config.toml
n_layer = 9
qk_norm = false
parallel_block = false
init_std_down = 0.0055
optimizer = "soap_variant"
beta1 = 0.95
warmup_steps = 200
train_tokens = 402700000
Each number is 500 + 50 x the weight over its row's rms, rounded and kept within 0 to 999. Layers, rows and columns count from 0. Numbers have three digits each. The size before them is the row's rms in percent of the matrix's.

# layer 5 MLP down (transposed), 1536x384, rms 0.262, rows 384-433, columns 192-255
095:512570446395486484493551513541507424549480427574520515499433509526488501406553506385481472521474464654504423563571548491428426453534559556492406564415607438476523521507459513517484549471448460
094:463483459580498460515459544581478309518394520533552505522519448509458495517524492513456527419550526551531407480503455469446442598505575475591445442500510446455470552433515451469534509630517493
100:429433509475475548525550451571563546435483591528440498508461612530472489499536388461544556502439491443419456508539502491511532532534463523459460488550501483529532559442542487481458593412445477
098:501582375633433451523509481431549538503489465489540487466445473479517343517543492532568571493600525494436590425577423477568539526484469544403443476505443549513541483427484507449509547521517551
102:463476519462470395495498513496532537507563485452481577486466513491541564477502501502527503501414470483567512515476520506500431522475524510441414537586444435544471490535502544461511382463503483
110:460468511474551494549471517541458502521458496471599506474531463532510544447488551591557441526442535440501548592596470468491530543573488510491582469450515527516549544420562492559514546583487517
092:500478567481465553417477508561515477525483489513427445517507541565509487449521503497478449557481570498490456478562549480511469549447467539481506484451391531436469450500513518572536574582554485
109:452541557533545482388550503461442489492395520537521495472390552540465535500509373532482490467489524590517486483470480451448426529457548462534510497528455523429420439538520482425501468454512532
097:435534564472400493506487489525584505508536590525490535524452538420556441486462507559480526511526473458472449561523399544473466497480497540508439407493549521418515446415444499458571465504491581
106:493510482573519390552449523468509595419571526448503462382437474504566491482600478584497527408494566487489477467488571453424453519429492442389494496461573515487519453558486563450472418521457536
092:478448446534453495562529499541547497523418443501484451535498559435438523536430473494489443487487507406454465503461575568569465489561479509567390420476472456574471463528453541448577460454491420
103:450585573538518560565489544519440587600472452482477491520521475452531578494488404477439537557505495451512462556513518445448394515446532552459466584475474467490527573486509485491506490503484504
109:417491530454419486490473523386559454395521488462484497406458501455513494497509597574477550492513552554460491499490554563450498507505485524348431501408445477429526582561494490446479463507465457
090:591524500555502494534566398469504559460484408543575422479470481503566516434552490447472504513535516483404459498484526547483515467552507502456593481651521373494558520448449596476442448536572436
102:471486562465532476479471547468418553404585452517520459469566504490506489482471461600520438568439505551579427555506519468481508538476558432466467499471551525507494490485458534573442476455489594
095:522427487479571494478453511442528490517515480539536498494455578593549549605496522501601552498500497536548500498561506487518521529529489536502564364462427470544436551482487468474444424568523424
087:466433488462488497595493390554541453585631527464547480562458533503482426515523564509551545535537500524465479513529484450589455407459567490529508513539444587459503485489506488404556546435558524
104:493668477475520498478462512446544580401479406459545484465460509536550546554452585474609462539428554520544489461570500506483549555474447499463485525520478490477432389552447515407466538421466549
103:517434444371480567423523556536514520535568522451568513514456396533491531520542548477509584561553425575511446457488531475581524577489488510445506564532408447492430484542505439508522515479492521
102:503522479487504467493531591520518491482515517541594436488522377544458520413436533472514406408423505536548379511451493506554511523618489460516481519532536480532589528477515602468410506478440565
098:542506424447429579495447494450472535545510460474434395474512478566463491557576580570446493395524415455436538539599528557460481524516349535516566439530485475426461535464501531594478437494448525
093:404604455513489539495558550456564501493434447481479501475488448523443523438627534469519415493512442472381466466405493589529574564469489488510483490552525497525486475630406536424506449459541472
099:453498470522512388555487460425433547495537405496474386419489488500529517478464472546559396559578493501523641472438508596519563569489443620477588586537480539515449513466538531491529488510476517
108:546544532479466586598466473574552488532580498494521518538499400495480397540436550422528522555444521451452453460448495545551487572504583573513512564564446470419451584549479485483499520436506521
099:497460465514523578541535501469552461437434391482445480494470446552530505499536544466566530538540446561409516507500518439460525556541519473501414536511505478434476487555418378505513577635483501
088:456491486517524426530481454497545494507530567532538523561467598555485490553399458469414442481435547441562498507528491369438539606551570498435453545535498536494430452484455523408495564562521505
096:559614504534470516539527420498491501463554572364504479545379505434513531543508507545554520458478485528608536483469506478517597504495464504484436568563582471545508492468490561398471461589546499
099:506448464550507497467517594612503468537482503539456485528533422550472527440490519471474488502573480493466472546520510503511476518594477555507420441493393523470488505495460498485500500458475443
118:464491527564436532463406486582507427583549439473542563517539476554553430593501533553499540573417560433479479532559449480513540489554489428590458498540571457553481518506541410470482475477562458
102:512407473399527413474463556453520419490477536481571506516478515384534399404589467519496504471470475458577394366461491559492467558571495538488459501474436473548477489527534454472493454447424518
099:456473418456455430611564544542513603485548522496498564568458495491391428466508428438533573468521406501519530482410449559582596510547486470512495438516563496481489537549481455434511403521483436
103:492500516509452480483517515463534544441461462548514444637523505496528526550589450457452338517475464496481494505497398471585474592512529466439503470545462471490501460464404510533583565544573500
099:457501488443490534474497532501482602433477449569403650561435453505453418427507513500473483506565545462476501495493450444467398559461519551505569578599567443554621476483499517354484487505536477
097:537503470572474466537565584454503498435449480499516431481558532464554552554517526568493491505476393535447434529534517476572469484563499583563515497425439462600559391557481494455484412422483476
101:483512552517419465502508465544493434386490503474647554607486540370447461524468420474520486579492545442466575566490445484566500530517461540479521428534561484533429497530516456457428439478570467
105:453499565459481532472451375458484630430529503486514520529461483457463542538499484451482446514474429532463468505458535496450492443509514555585525472551502443506453621438574475587573478469450492
103:509485560453419531488473464553421570459442444453554492579556440487609521516468385467525476605544453535527499538625493448585507494526400432527475459569468489492555563588526454586446424541476478
101:469471518446396514549491519430532509407451518366557435456512507476452539549504470531515509528500508463509448445410562544503479481496393546485460410477487437561476509472362415475512438460491532
101:515524472545449521545406505492509454580514591532477502484478506489541459508549482464471536518446420491465511465524503512449473539406534406455454537559477490459432543433566538442503543545455542
104:431451487535424402500514436520465539569451409492527543442493579480524502429466476543402471517538576505486475453444534623386479540552420524490448462419398513385542436486535674421409526487494521
101:467531522474502463491601539435462460456420437422495516511469448599516503523533499493459462497502556468536451480563512434518445530497460532525464551475519476470480535416498556441549552421451577
091:473420518484517474479418477545574557481437488481578489507444527498486549471484525542322422504552451592473468476549403443516491521486489488483477428511493500468575575421456533457433513497387474
106:579488499533415501399478521450472517527540517443526419504460544469514571591543477528473433490470433534460469502504381369461473488470444462454513431456508521485539469465456499438484492491396470
099:484402477565409439532501446544469463536413432446425539522523538513486452494540507468517483509477505484396363485499504543552489384416471436514545504527496430500488466441538440490521469523477474
100:521482496484515524360457452444525570499513526487488404517489443516440536567449446441520517433420534487576498501501521502617506506602425510530393520550452411564567367533506494476471492548463560
090:464499609543519499506566525526563422557495539544417587566525458468496543446525474481579433495460547510476439556543517473524510469554520435559561457577503444489414511592527559513486444440395474
101:492556586524472428546548453429380504518444527516358505557441466474564486447623484479526539474498466467469572487515503415480570521488422554505433543507504488537529510560573441494473455457359509
098:423538530515379482492484572452518355462495578463554538449524645529434393527454464434462464461559450542510517495549504504474410508542424535419507491511508482488523504493450562486568536457408437
103:532558465451544569570521479484509506396442539468447391386461519535579469468561459504627555469532525532477508414497498508548457478566446422552380496466529512482479476492509500485386435579446559
088:480532545636531542501451477596501522444505427489522444551440499469561553614543475525476512425527482537637476608549454436551546500472450471471486558536561449514464467460560519522539481517490500
# layer 5 MLP up, 1536x384, rms 0.149, rows 385-434, columns 192-255
096:554514475439463476479543431450555695504606475471448458508436492539620487489530521487458410650464425458485558524438627478555483425491429542462538549508545479537521490569464550458440457403485544
093:509443388548498508468579494556500404572527483451469610513484433496500563455523549427422532427497481532515471469478542615487521513489462425475534537562533454549444570464590475485470544506410529
098:518526460460509520438491496572490488482460482509430478530553495473441466627436453516520434445583543506522436581474426528569462522438538474541486600476488554478347448476405463436472559481604501
102:456493508434469473426486570586511493538525540525457547401462493539560411570569461481520467550484418457531394547516544529465441581534485439532505603481473586424585424426503440573536492501466561
126:401597485446489469514503411462495513487490490495520478506420529487549545368486543522475433483461520455521569525521461434493563535636510495453481543525541446483518520491511437452551499570514513
089:524453554563538468429529499409467533489460537619414503450476479472433445480434529404415530470465484515575615500437583582548460540504589396426447506482594447531535554541524518482551514527462480
103:525444542385534501492512433543477615376543530519506459572491542451443464482504546459486478477528426485403558566475541568486471484403514511444420358389562516483514405638496516469550596467492542
097:426468535613439464506512495461470454439476502493526588482430513503475530562485494483469470503523498554468526507422499474584511468557464475647486431527454583585517566446532536497476514371526614
106:493472480623551515407455460577488459599541513498475586541450446443507518500454468607427563535561584504513525528473552570457551529548484528513519472457497461411527538504440576509479543489550464
101:538485508583466559536481447560430483545437506488460436533498499487545605457447529481519463568438490452425497491517512536545555465536571521498461501532492587497538511516451417535422522578532534
096:535505433375542359491476353463571450535506499573564496490544538552474505511505517511495461442486582476519481488468493483423520571452506524517435480633588440478475473560464520481577494502505509
109:475503505522463420467546494460467360581435427492507436506402505385476469504452576526438401557423506560524495512430499453478497502570567507588494501522468488480497479463612442507441465414541448
092:523496527538565544422585490506511445584583573460468538494461455503436430555404473451491457499459526534475539539441518581499505556541508517509367464461486434485558384499572473613495479493483440
106:537437485479450475486434507557468423485379489484498518482458459509445437507512481468417579476580498448476456493512437559492520550494466590485585532614502463444522600556533486481485604580407498
093:549461528402598540544519480515500550473530529451462453642638496465547495436451479527442509560482499490508539530470413439544562472412501552539505499484501581428475475553457484548472476491477552
091:495512488553583563460437504536457530441475515427544547413414477506561594526500510405535401413489476515478464488457491516461508546526552503470458566493555469419451586536581474497532428478497556
103:538547482555469476469403483493547496487575536444546460466433429479458453578517557421538532485415425438510541481428514579464495526484576452531447473463452581428424526519438427524539484525505448
100:443541554601512531520539535463494535460554498505516481590436502526496482543524378563494584499476466515498491398445485532404483460480599506557510494403531548462500526414574450508538545491457490
100:475570528396526533465482500538532434450522482640475415543358441494490534534406491495499429501504436554463543481580453517542581437477476515345444505522498444482557460498446486526496501515462551
101:456524483444503575465486440478445542550465516507493483485492458478580569523538476526486567497557528523514431506501520526439485609473608583467537531568453460466548412423569531508507535584530521
092:542511606480373545485447503573531423512543450481417473521505510488550491590509517544591559538455500556578530466436468466468565437590446477515494584503562458474533610432489443504489489506544580
095:486530521499577468480530548522519514460491527482600577457593495465428543434517463512478460446511468535462555524502519471460473508497452456361592435537494361472514446510459506512546513493463503
103:524463486457469496422477583530556552532434504482403550535560539443533508487469467540557596484537517488486645604512522446477489470469507574549482542483509509462521486534519483526541476558504492
099:551580486520524505458520586519476499522529503482519399494491564495473521556442452486529518507449560532468444514478466506576468483491517507544486581573424594469477519521512505492413513459533505
089:508489534600435460446595542540370502511529498521502420562462431493549570473485497459493504465569517502501572575566536589530507462483499506510449500436529472488560471563448502541497448510483458
107:431376488497463496491498523435503549424406494585510509465551526529462442475479616474473492454515550477490481476561535551455488474490500514502532432444473525551428502605465478561541444552491491
103:456506472548561496562551416523438463575527552480438377448463544421562459462545462457565546577492434446533473554513507480497584528531457507443501571455521480513549361524547475557411471571454427
118:511513505384414610520417380512507327504548516484525474545516495494488406615516485523552498519529470549502560543503455475503438497539528516539464442489360461440492511476528430471483467519437475
097:491476477585527522521512508494515452532510430435476473444513514487510420480520514518466449554538487416378543528416440425493593583520480532455484578513569539455427462544483507458529482455438505
099:532445460410583510500417542563509555391582504511480578458598492515495474460478609459484620491527544520500524502540489491521545470490435515429570503428519550509420482488579423498581479477512560
099:554465379542448496462570428568448595494508530495492425525525419536444491500541523504463494428480499495466537615572451543593443523480496448494578421440569535437491551486481562530453542461485485
096:453435426484449573434465482563490466473598402431433572564528458547455466443516558492460469537467490362473632520463526476564483489500552495440482555485566546547456481497510440468497422573431515
095:470609523503479431466431392614475541563494505510537605525479514472546597566522522542454410485561516471519563457462532539389512480589460464459496549483356625481483540498585593482453497585526464
101:496483508507482533483487560484541444533527468588534491538471558568525510400554506523502525517542480457465567534566577460526630479480449520523484551463438448494499552551577468421432497456443463
088:449514578515531516413558485405475563491487499541456541529531569465403484473548483485494416444506385505472564497502514497461588553424426566509521610559528417515467496513508515444449468568561461
101:481519562512543546522604459433517528486467535509519491457517451540538496402580494508510444452454484509470542404558539480525600564560449517640460467476530523466519419486508455550576500488517452
111:453499508518477536461546585454469500530463525388508476474446495521637511536448474496379442476508499447439539461525477616553526530486529522468525464429517538520474473440503485500502523486509417
099:515528490555488349477484451517354530526481489577421465528483550586532492572425511450514532510524414400457529585525547550452452505521503473525541571603601579535437579581456584467405496454457578
103:483490462454585431501520526509499419529497514491389468515497490441517547497420459455438493433584515565586499546434502478433511479414480630480439513528486464533534489475562475519418546475483437
102:505497578513379408487499567439449541531555541512450438460479503469446536515505523549483477497546610483558407532479457539495462531532511462531383464537496581473568566514457565516515513523550474
086:420513468506490648543490516522510526469589392534550468513519529590486560526548490516507501457543490493504386485396539538577460516479500488468511546457481588443464446456523515450524458499622472
108:421648544468515487488529444541475496626489436528450423572472515501446461418380495473519435469407501473494498471459413534526533531474467483435491495532524507477498422497507409520540547492540448
109:390525492542518478517465450569435519428511505472531533626465575451472440495542470615526470525482487538553548594495636515512481489524503550524563532480540499492403560482549517537467587589578449
096:478415469420513545453458435359524514616520536492483469379462541514575423503436588535484487608508536452467511519528443407500503493507475500581446515511532488492479511425479488427506455564542493
090:481420461502468509578483408456474476469451526444484460486458571479403495532612529469489508477457368514598528475597420503548558529513509531512509470467504548466485511517611540509538514449483487
092:486516522495445458513532481606552473465532475431488462417542558576455520522478494568518499508452518484493519505483507573484555530465470573493529552537468532574488474507560514556554564564469422
103:503462482517447541591523524529444532423485466503514558548530538541598452518621459483552620448465507558494451620551485550541414468445444501488436572458504458414492414521528512630537535381558609
103:494541507484426475455568561531395609432491532470476416509471459489521474518459527433462497519515541459609556490509474526585453464404522533535484525482623543496439448491563438600556495476506438
100:492475562413507417499486447379482442528545523506479417505616494608468455506464574461518565516517537451454437474513527418515496534608561398469555512517466574569499492571432524494469456532515496
090:470459510522447523528491454584481486475497493477476554553481489543490452550481572524488461504539521465573463551429526454507466490347597476478516498443516511531457462572505436540524519529431508